Weights of a small GPT-style language model, trained from scratch on English Wikipedia: 13 layers.
Each number is 200 + 40 x the weight over its row's rms, rounded and kept within 0 to 999. Layers, rows and columns count from 0. The size before them is the row's rms in percent of the matrix's.

# layer 6 attention output, 96x96, rms 0.738, rows 0-95, columns 48-95
097,132,212,140,160,55,206,253,192,122,230,215,204,196,177,193,187,128,247,207,208,175,165,158,211,194,271,197,244,288,199,206,217,242,152,252,192,151,165,233,162,219,256,212,198,132,211,192,175
101,221,194,210,181,208,227,255,237,178,199,198,143,230,178,170,183,269,162,232,210,260,185,128,204,136,191,215,190,201,190,165,204,228,168,192,156,236,201,235,257,173,191,223,233,331,286,241,253
096,209,250,207,260,258,183,266,183,211,118,298,198,165,177,241,173,196,227,189,209,143,175,209,171,219,197,208,187,204,188,99,182,116,187,217,213,176,138,217,209,176,248,133,211,207,110,184,177
103,175,218,156,130,197,207,163,246,178,153,190,291,187,149,139,159,116,225,235,227,214,204,246,188,279,200,189,169,224,214,170,140,278,155,219,186,195,230,215,271,157,265,241,211,273,274,289,210
096,278,149,254,162,213,159,173,196,159,143,212,151,251,221,174,204,155,192,230,111,182,116,205,244,191,216,178,219,225,145,244,175,153,170,215,203,149,205,197,182,128,281,230,232,252,198,216,212
097,121,173,250,231,205,213,159,293,273,138,266,206,200,178,253,192,197,140,220,184,305,197,178,198,226,180,223,215,210,180,232,231,210,236,205,205,225,223,206,194,175,245,193,138,249,236,181,174
107,197,262,183,187,177,171,259,222,201,179,288,183,251,172,186,224,218,150,180,124,263,166,132,238,247,187,175,244,153,240,168,153,181,180,190,203,187,190,221,136,154,144,210,172,199,236,200,217
109,237,151,225,177,110,154,213,238,196,215,220,187,170,260,224,143,178,141,207,196,254,151,220,177,172,192,235,158,154,179,203,164,183,273,249,201,199,209,238,178,190,210,195,130,205,191,155,186
102,246,174,190,192,189,230,186,171,238,188,172,277,163,216,243,194,295,210,162,208,205,173,102,179,237,159,185,249,283,261,202,242,157,174,169,216,149,139,164,162,240,248,238,216,180,175,202,173
146,200,150,214,270,192,204,258,216,203,209,211,143,155,133,235,266,241,153,239,235,242,229,234,183,184,218,224,262,190,192,189,229,148,252,161,173,250,176,162,209,255,134,199,172,192,181,106,180
095,169,199,197,243,253,244,205,210,213,282,241,159,239,201,210,262,186,219,247,184,209,174,235,203,117,158,268,120,230,217,229,211,123,247,219,165,180,221,207,165,173,201,197,148,223,245,212,204
105,198,162,187,156,150,197,231,206,176,293,145,200,167,240,239,200,249,115,192,167,219,255,186,151,133,284,134,207,261,174,127,200,176,224,211,170,203,211,170,227,218,112,218,166,197,208,128,185
090,184,212,210,200,189,201,230,234,263,199,233,141,235,193,148,198,152,195,176,164,173,201,264,184,274,224,219,137,157,204,232,244,137,195,186,262,195,188,226,199,204,217,214,204,154,174,175,150
098,181,218,117,198,262,241,265,238,192,209,190,194,194,150,248,222,233,155,234,304,201,264,237,208,228,182,196,188,118,140,198,297,239,265,263,162,266,183,190,203,175,177,209,208,240,199,150,231
102,240,201,215,236,232,200,230,152,197,118,175,263,158,192,229,204,213,233,165,212,206,137,185,206,184,136,157,199,285,274,169,188,135,210,179,259,150,187,198,234,174,211,131,212,250,228,244,172
107,180,199,193,181,248,202,225,203,265,199,211,250,194,242,164,248,239,230,244,192,244,186,175,121,210,201,156,208,228,184,169,217,245,217,268,242,272,203,239,174,260,289,211,221,196,159,129,160
089,212,165,227,113,200,264,248,185,142,198,200,216,148,203,206,247,215,229,235,155,318,189,142,199,152,193,177,164,196,187,181,204,174,179,143,204,237,189,182,237,139,159,248,196,175,271,156,200
096,214,164,202,116,200,227,122,119,218,158,200,193,196,209,238,207,231,241,172,146,170,188,154,208,175,193,181,285,176,116,137,136,231,237,185,205,248,203,277,185,234,229,201,167,169,147,245,229
105,107,206,181,211,199,257,265,187,172,257,167,183,210,161,209,297,218,223,193,154,196,237,168,185,108,175,204,113,221,224,221,275,149,212,217,211,173,220,183,171,151,185,230,158,183,243,184,209
104,225,239,141,227,244,180,135,232,246,213,217,232,224,250,228,221,202,200,198,216,185,198,150,161,177,247,226,208,238,160,271,235,196,274,276,161,214,260,258,146,235,248,194,176,206,234,262,198
098,190,138,166,203,237,223,236,132,196,266,153,161,172,246,155,224,232,227,229,241,158,195,208,148,216,212,172,189,160,168,133,269,215,217,216,250,128,186,165,238,188,148,240,267,209,225,227,240
098,208,205,214,214,134,148,226,141,176,239,165,172,185,223,203,216,212,162,222,141,190,259,180,210,154,180,214,224,171,208,151,216,152,201,182,223,134,195,234,204,260,134,201,170,178,165,189,220
094,264,196,190,222,194,234,177,225,187,229,195,246,268,187,144,179,181,132,221,186,279,155,156,178,202,174,216,158,196,192,216,167,252,157,238,178,199,257,279,280,197,280,210,237,281,268,235,240
113,233,182,165,190,202,161,244,237,165,222,231,125,156,239,147,141,195,174,174,221,235,212,207,286,114,220,320,123,182,169,250,169,232,234,222,174,258,230,224,153,155,249,224,171,183,188,172,222
099,204,141,279,142,251,269,197,179,225,188,221,149,213,238,271,272,174,229,247,101,211,166,175,181,158,240,195,207,157,223,186,217,256,226,199,242,205,234,201,195,163,195,274,183,133,204,195,164
104,259,158,227,166,177,221,247,169,227,224,161,175,207,233,167,203,189,222,238,133,309,188,141,237,117,164,210,188,165,239,167,254,207,209,203,187,216,207,193,195,145,206,237,226,182,238,140,243
100,181,254,274,238,196,175,187,219,156,183,131,213,178,203,203,199,185,207,173,191,195,211,148,114,224,215,202,128,184,218,198,254,143,213,210,180,114,201,161,188,201,199,229,238,204,232,265,222
094,208,210,151,196,196,258,258,212,213,139,201,182,194,189,155,189,216,275,211,218,197,218,222,244,280,147,246,141,178,244,217,212,271,178,146,246,160,183,210,159,224,233,259,229,92,275,245,209
096,191,259,169,177,184,226,184,251,220,192,199,139,302,189,204,191,143,179,155,134,206,251,127,196,213,229,175,207,195,269,197,200,187,136,195,217,163,150,128,146,211,192,203,153,185,172,162,184
100,224,239,181,244,208,182,225,157,70,137,164,203,220,217,212,161,179,221,203,186,167,161,226,125,194,187,181,187,155,205,170,220,133,173,183,117,220,167,185,231,181,168,211,213,188,250,191,249
099,157,184,300,128,216,262,170,155,179,183,183,208,189,230,211,123,155,179,201,190,229,221,135,186,154,224,193,194,229,151,156,211,211,196,191,207,231,248,178,209,245,219,241,209,195,201,192,180
101,239,127,277,151,146,233,210,163,203,256,240,171,183,206,134,257,230,196,215,150,212,190,178,117,190,212,194,205,199,201,249,149,234,213,263,178,247,144,192,214,132,183,221,162,162,224,220,241
106,230,192,240,175,237,208,221,211,240,239,264,202,144,247,190,198,207,184,164,255,178,189,149,108,141,186,221,197,238,248,194,222,97,179,205,171,180,173,186,215,302,155,167,242,169,207,202,252
109,194,246,212,170,219,185,157,153,176,170,205,278,155,140,222,98,167,309,165,224,153,184,162,227,232,215,182,247,184,190,153,159,183,183,197,215,197,194,231,175,194,254,184,196,179,151,230,156
097,166,249,207,183,129,216,219,165,239,178,198,200,187,278,177,162,170,220,170,164,184,230,139,238,243,210,251,283,169,164,180,148,150,216,184,170,216,179,196,185,230,235,225,122,178,147,179,192
094,229,173,255,113,238,212,229,187,180,122,222,156,178,209,185,197,113,210,267,139,206,151,169,266,215,228,240,232,204,114,195,236,267,201,187,263,177,168,208,155,218,243,261,196,105,180,169,179
103,164,160,139,202,180,251,218,187,224,182,263,143,239,110,213,230,226,182,246,205,202,187,228,275,169,190,218,178,264,265,248,242,263,195,212,267,189,218,169,193,245,194,207,197,145,174,172,189
086,188,197,201,140,168,146,216,244,143,228,130,183,205,207,179,199,198,168,198,187,183,247,208,270,262,208,219,229,267,153,227,212,157,156,189,218,273,156,233,227,260,179,236,242,252,273,167,208
113,172,174,252,185,150,238,212,224,226,236,163,191,140,200,150,219,140,266,160,238,173,218,251,194,239,232,197,212,202,219,234,234,203,135,223,295,248,168,210,260,210,169,193,246,148,182,147,174
100,249,220,137,215,193,144,234,231,186,173,265,172,204,196,224,255,250,181,257,178,236,131,181,222,167,233,197,189,282,196,190,212,160,134,230,245,206,110,153,201,225,192,228,187,197,160,171,127
094,254,179,224,163,177,266,184,267,157,269,166,133,164,214,156,248,207,236,250,186,232,238,198,190,235,204,169,146,179,193,186,277,222,202,173,218,124,199,184,184,140,153,250,260,164,173,180,211
108,142,101,204,233,148,213,263,193,212,204,255,144,236,153,245,223,181,152,181,230,208,111,219,254,232,150,207,169,172,159,186,230,180,237,292,222,204,223,227,192,142,145,211,222,213,198,181,232
089,229,160,185,324,215,178,237,188,227,233,221,168,179,153,204,244,211,142,235,234,195,160,253,201,177,181,137,251,173,160,180,181,179,204,236,225,194,123,134,195,195,150,138,163,246,158,198,239
094,119,222,137,265,216,244,264,260,200,168,158,215,265,156,130,161,214,159,233,213,216,251,269,245,215,182,206,186,263,245,234,168,227,221,201,165,173,277,161,198,205,172,162,245,172,206,156,245
095,191,215,192,162,184,140,240,202,184,183,258,109,213,213,231,170,144,246,135,276,132,195,225,184,142,178,194,177,221,180,234,205,239,234,201,255,251,204,237,184,253,196,198,229,193,182,183,191
110,210,153,164,228,150,178,182,203,258,155,248,197,238,172,274,208,312,234,152,187,196,142,196,223,233,153,214,223,182,143,95,187,162,195,202,217,246,190,241,227,173,139,175,240,227,162,214,200
094,188,201,173,201,182,231,174,207,151,200,256,224,134,194,190,107,184,203,238,182,197,178,195,159,173,239,182,211,225,175,129,153,120,174,242,235,230,157,199,256,185,209,221,182,247,205,166,122
098,173,201,250,69,178,203,266,172,193,206,158,188,188,219,194,177,132,203,160,216,164,161,195,216,139,177,244,107,171,179,179,187,149,149,182,199,179,244,176,239,192,114,235,223,198,229,224,189
099,246,182,182,152,166,210,209,168,149,213,205,220,212,225,175,146,132,213,194,145,304,205,87,270,161,190,213,181,238,131,157,229,235,174,179,199,231,195,163,162,194,250,282,209,162,213,164,157
103,186,215,181,164,282,230,146,236,162,232,257,213,252,169,256,190,140,149,184,189,196,252,219,175,219,230,187,237,152,228,163,216,179,206,170,122,221,232,238,198,253,145,199,227,263,221,129,200
102,170,137,264,207,143,210,185,203,245,213,190,188,91,165,237,256,249,210,243,204,226,221,160,197,178,175,140,205,228,197,206,247,168,244,260,205,164,262,139,212,178,165,254,222,156,223,231,204
089,163,182,227,246,266,203,263,205,195,262,167,173,223,225,267,192,202,152,236,155,170,283,214,198,105,223,191,209,243,214,211,172,175,236,160,139,210,217,170,222,245,207,250,161,203,224,166,144
087,173,227,223,188,150,167,179,196,194,122,290,200,262,199,209,262,175,171,153,137,198,194,162,213,192,187,174,189,228,222,264,160,243,173,197,177,190,207,211,103,192,249,129,151,230,206,249,219
097,168,160,184,226,257,157,152,240,187,142,245,185,120,250,177,171,152,138,200,263,231,228,228,202,198,229,173,195,137,164,185,182,210,174,248,208,222,233,158,259,203,171,169,262,203,204,222,219
082,239,248,203,138,230,238,174,234,201,214,147,224,201,205,169,131,203,155,198,174,193,212,217,138,217,207,189,245,257,194,285,155,259,171,178,150,214,145,167,183,289,196,182,130,134,182,207,175
096,149,215,242,140,186,218,174,201,213,151,268,165,243,209,159,180,195,220,201,272,248,192,192,230,177,216,207,135,117,111,135,180,238,180,228,226,206,251,256,222,203,234,242,297,208,197,270,178
104,157,171,254,188,189,91,231,284,179,159,201,204,185,281,202,221,205,227,249,152,223,184,144,192,224,221,189,251,202,178,163,171,164,222,278,211,252,148,235,224,181,272,239,179,225,248,222,160
103,235,211,253,195,165,103,200,219,141,130,130,229,243,175,174,183,181,226,142,183,161,199,249,126,246,175,161,205,220,169,244,169,153,211,227,144,232,138,231,231,252,241,132,179,169,199,276,178
106,253,241,168,175,216,180,229,214,193,185,149,272,167,188,186,220,233,226,131,130,170,187,170,200,228,158,195,226,318,241,203,242,128,200,239,211,190,158,181,173,214,170,177,203,192,172,195,206
094,237,160,233,187,118,164,139,177,276,213,178,204,154,183,194,238,246,220,261,168,175,186,262,169,218,209,195,214,295,162,233,137,172,207,190,198,195,211,174,287,238,206,207,224,163,244,278,177
087,171,220,187,242,204,242,114,191,132,240,151,246,185,134,207,217,213,165,226,182,253,243,220,173,188,250,157,202,165,183,227,160,243,291,228,196,200,255,288,259,214,216,184,167,177,174,227,200
101,150,202,198,128,217,217,166,246,213,196,268,198,163,229,259,187,216,240,253,237,220,179,192,189,170,165,265,116,203,203,180,202,217,223,155,223,168,172,243,234,147,223,253,221,209,243,241,207
104,251,176,152,195,127,242,207,189,210,241,144,232,111,274,200,144,174,183,247,223,223,149,187,143,230,189,217,245,232,220,249,183,209,188,251,228,146,188,227,197,208,294,258,223,233,205,200,172
086,210,214,155,225,200,224,231,228,181,127,201,210,245,159,133,225,171,180,141,232,220,168,226,212,172,196,191,151,154,136,165,150,318,155,167,141,202,187,253,228,155,235,199,180,205,166,242,149
102,226,216,180,253,167,177,182,206,225,186,236,208,256,240,183,229,232,183,195,185,214,153,192,208,163,200,177,179,223,203,181,207,204,252,298,168,301,200,190,155,212,238,210,170,249,231,239,190
108,153,214,202,237,178,176,180,176,156,202,192,221,146,250,220,184,155,139,212,214,299,138,187,186,199,164,281,194,220,228,242,152,249,288,256,190,235,198,240,190,182,241,178,119,196,253,189,231
105,254,231,225,206,306,192,206,146,201,227,272,260,215,179,202,212,191,241,165,212,184,159,173,237,221,233,188,240,234,239,194,186,211,203,255,238,220,187,145,155,165,218,192,202,178,226,233,261
107,228,205,192,156,215,168,165,198,202,213,215,220,223,199,186,213,165,185,160,219,187,190,208,239,137,225,196,176,357,225,216,193,173,210,258,198,221,280,144,139,203,176,152,190,206,249,193,139
102,187,249,213,208,177,173,145,245,217,210,242,206,164,134,203,181,187,196,246,225,173,211,214,130,197,226,178,184,219,166,202,195,241,213,240,171,188,279,223,231,225,231,210,194,260,334,289,170
095,147,184,160,151,164,189,226,234,165,221,162,179,215,205,170,192,164,220,192,152,246,198,166,177,183,261,201,222,205,250,170,214,194,246,140,151,216,199,271,230,186,219,254,294,185,272,157,188
102,233,218,162,199,174,221,222,182,191,205,183,230,250,195,138,253,186,247,237,197,248,203,231,172,316,158,223,189,114,244,255,237,262,123,190,223,173,200,154,189,165,286,232,224,179,207,206,225
104,198,149,230,116,126,180,248,190,244,149,219,234,192,204,215,199,129,269,190,229,161,161,241,252,154,194,231,169,262,191,222,182,186,209,189,196,161,239,216,124,225,220,204,145,191,155,173,102
105,192,229,174,214,263,155,188,300,109,200,130,156,228,160,160,199,237,155,156,196,192,259,171,212,189,238,189,227,238,198,178,229,156,175,217,177,228,223,155,230,237,230,162,211,187,133,156,182
106,195,198,157,184,226,241,191,172,239,157,259,211,304,248,175,260,212,175,217,236,238,169,208,177,227,153,200,166,213,204,197,210,195,203,199,185,204,210,235,249,229,166,213,228,265,266,228,212
104,256,231,208,182,206,204,255,223,233,111,224,210,220,177,185,137,156,141,215,231,151,126,192,190,247,242,237,217,175,166,161,218,160,176,266,246,261,267,183,256,225,195,165,208,250,259,221,113
095,183,154,214,195,139,194,225,243,188,216,176,215,202,154,253,250,192,172,202,145,232,134,118,233,212,141,241,227,177,204,174,244,130,168,250,180,143,234,211,299,168,174,227,273,282,218,210,195
092,163,254,222,211,266,218,249,277,191,142,211,198,169,144,231,172,126,192,184,148,213,200,160,248,283,192,170,284,152,170,212,202,196,204,204,229,162,198,219,184,188,288,297,253,157,143,130,196
098,224,251,149,249,217,209,297,184,212,257,141,241,176,183,186,186,207,204,156,152,140,158,233,253,203,206,255,229,257,239,295,231,185,182,199,202,174,196,201,152,177,223,149,199,195,202,174,209
099,165,226,228,168,237,205,157,217,191,207,236,199,217,213,214,103,210,244,181,179,196,118,219,215,145,211,245,271,183,209,210,152,188,205,199,263,234,204,263,187,156,207,203,249,289,217,212,183
089,152,175,285,120,242,248,274,205,190,147,210,146,185,211,260,161,143,236,193,219,225,195,145,265,198,165,205,191,173,254,145,196,213,200,234,258,186,250,173,197,183,244,235,242,191,231,186,190
094,237,215,204,176,155,145,182,186,119,187,154,261,223,214,199,130,138,209,124,198,169,226,167,203,182,246,206,185,248,145,163,191,234,178,258,178,184,194,206,179,250,173,178,198,247,181,259,202
094,258,199,200,177,194,161,199,162,117,189,229,169,144,187,117,287,216,209,239,177,226,133,170,134,127,257,179,97,181,169,185,219,188,199,214,191,183,203,166,205,234,204,190,202,167,205,250,206
104,256,251,235,176,190,164,126,169,256,169,169,160,174,297,266,242,170,177,203,205,190,217,205,209,160,171,164,236,212,172,243,167,198,158,225,190,161,209,178,179,212,198,161,184,202,278,263,191
105,226,265,211,206,219,205,255,178,216,189,160,222,165,213,149,171,189,248,225,143,142,186,237,176,54,185,158,156,204,147,138,149,144,131,168,197,167,218,280,240,174,207,157,226,273,218,274,160
097,156,156,223,223,244,170,208,232,212,169,263,119,215,190,179,256,183,175,162,191,241,237,228,257,151,184,218,145,185,192,199,197,173,176,121,265,180,139,165,165,206,87,203,217,142,146,137,207
102,192,257,142,202,283,266,201,181,121,163,185,186,233,235,230,237,187,226,244,181,146,176,216,219,247,209,146,211,152,185,164,184,210,193,208,240,155,203,152,161,175,269,246,248,160,125,200,194
082,175,176,240,179,217,219,209,159,210,242,253,200,129,153,245,200,183,256,186,238,159,227,226,258,222,175,235,273,253,298,226,197,218,191,94,183,181,175,215,145,269,206,225,197,231,188,142,178
096,176,180,172,246,248,271,154,123,195,254,206,165,216,209,244,290,139,244,223,226,152,236,282,129,232,284,185,273,181,190,239,188,182,198,192,173,199,271,163,200,254,172,167,217,126,206,159,133
101,225,189,204,157,209,166,171,234,229,237,205,168,215,239,166,181,169,260,144,238,200,187,227,239,189,194,161,187,184,206,78,150,197,177,207,256,216,173,258,215,140,176,96,226,245,175,229,201
092,215,238,259,284,235,122,279,232,251,194,174,187,192,195,254,270,218,197,271,159,238,194,178,266,233,169,187,152,176,185,136,266,124,255,246,260,186,210,271,241,121,186,266,221,278,230,177,208
098,166,226,181,226,138,213,249,194,235,121,202,205,181,206,141,244,112,110,234,240,214,207,302,225,262,181,190,141,285,219,265,193,211,203,244,211,145,177,185,153,185,169,160,183,191,143,131,210
111,218,236,211,205,179,216,143,197,205,238,167,176,204,253,154,182,188,206,237,205,160,185,193,136,206,262,185,208,150,172,274,176,272,238,228,217,216,199,240,177,211,306,159,138,143,150,203,193
100,172,172,167,231,147,188,218,224,248,186,270,135,212,110,264,269,230,183,252,238,217,218,303,209,212,149,219,249,202,177,228,191,249,263,215,192,260,178,161,200,225,143,168,152,155,171,179,200
084,249,230,282,136,193,179,139,130,182,216,247,163,253,195,121,151,174,210,192,196,184,208,199,147,244,224,195,229,108,162,172,130,180,210,159,212,156,176,245,206,232,245,177,140,155,151,233,170
104,220,241,197,233,206,228,175,121,223,172,113,274,186,182,188,174,139,175,216,148,209,196,177,200,240,196,161,244,204,222,240,207,158,175,203,184,147,220,128,185,177,264,217,205,216,217,220,198
116,197,271,218,149,174,210,161,203,204,158,249,140,158,197,246,116,149,200,180,209,172,217,154,146,183,246,185,187,163,153,152,136,146,210,212,185,172,213,192,171,178,226,166,126,192,189,248,178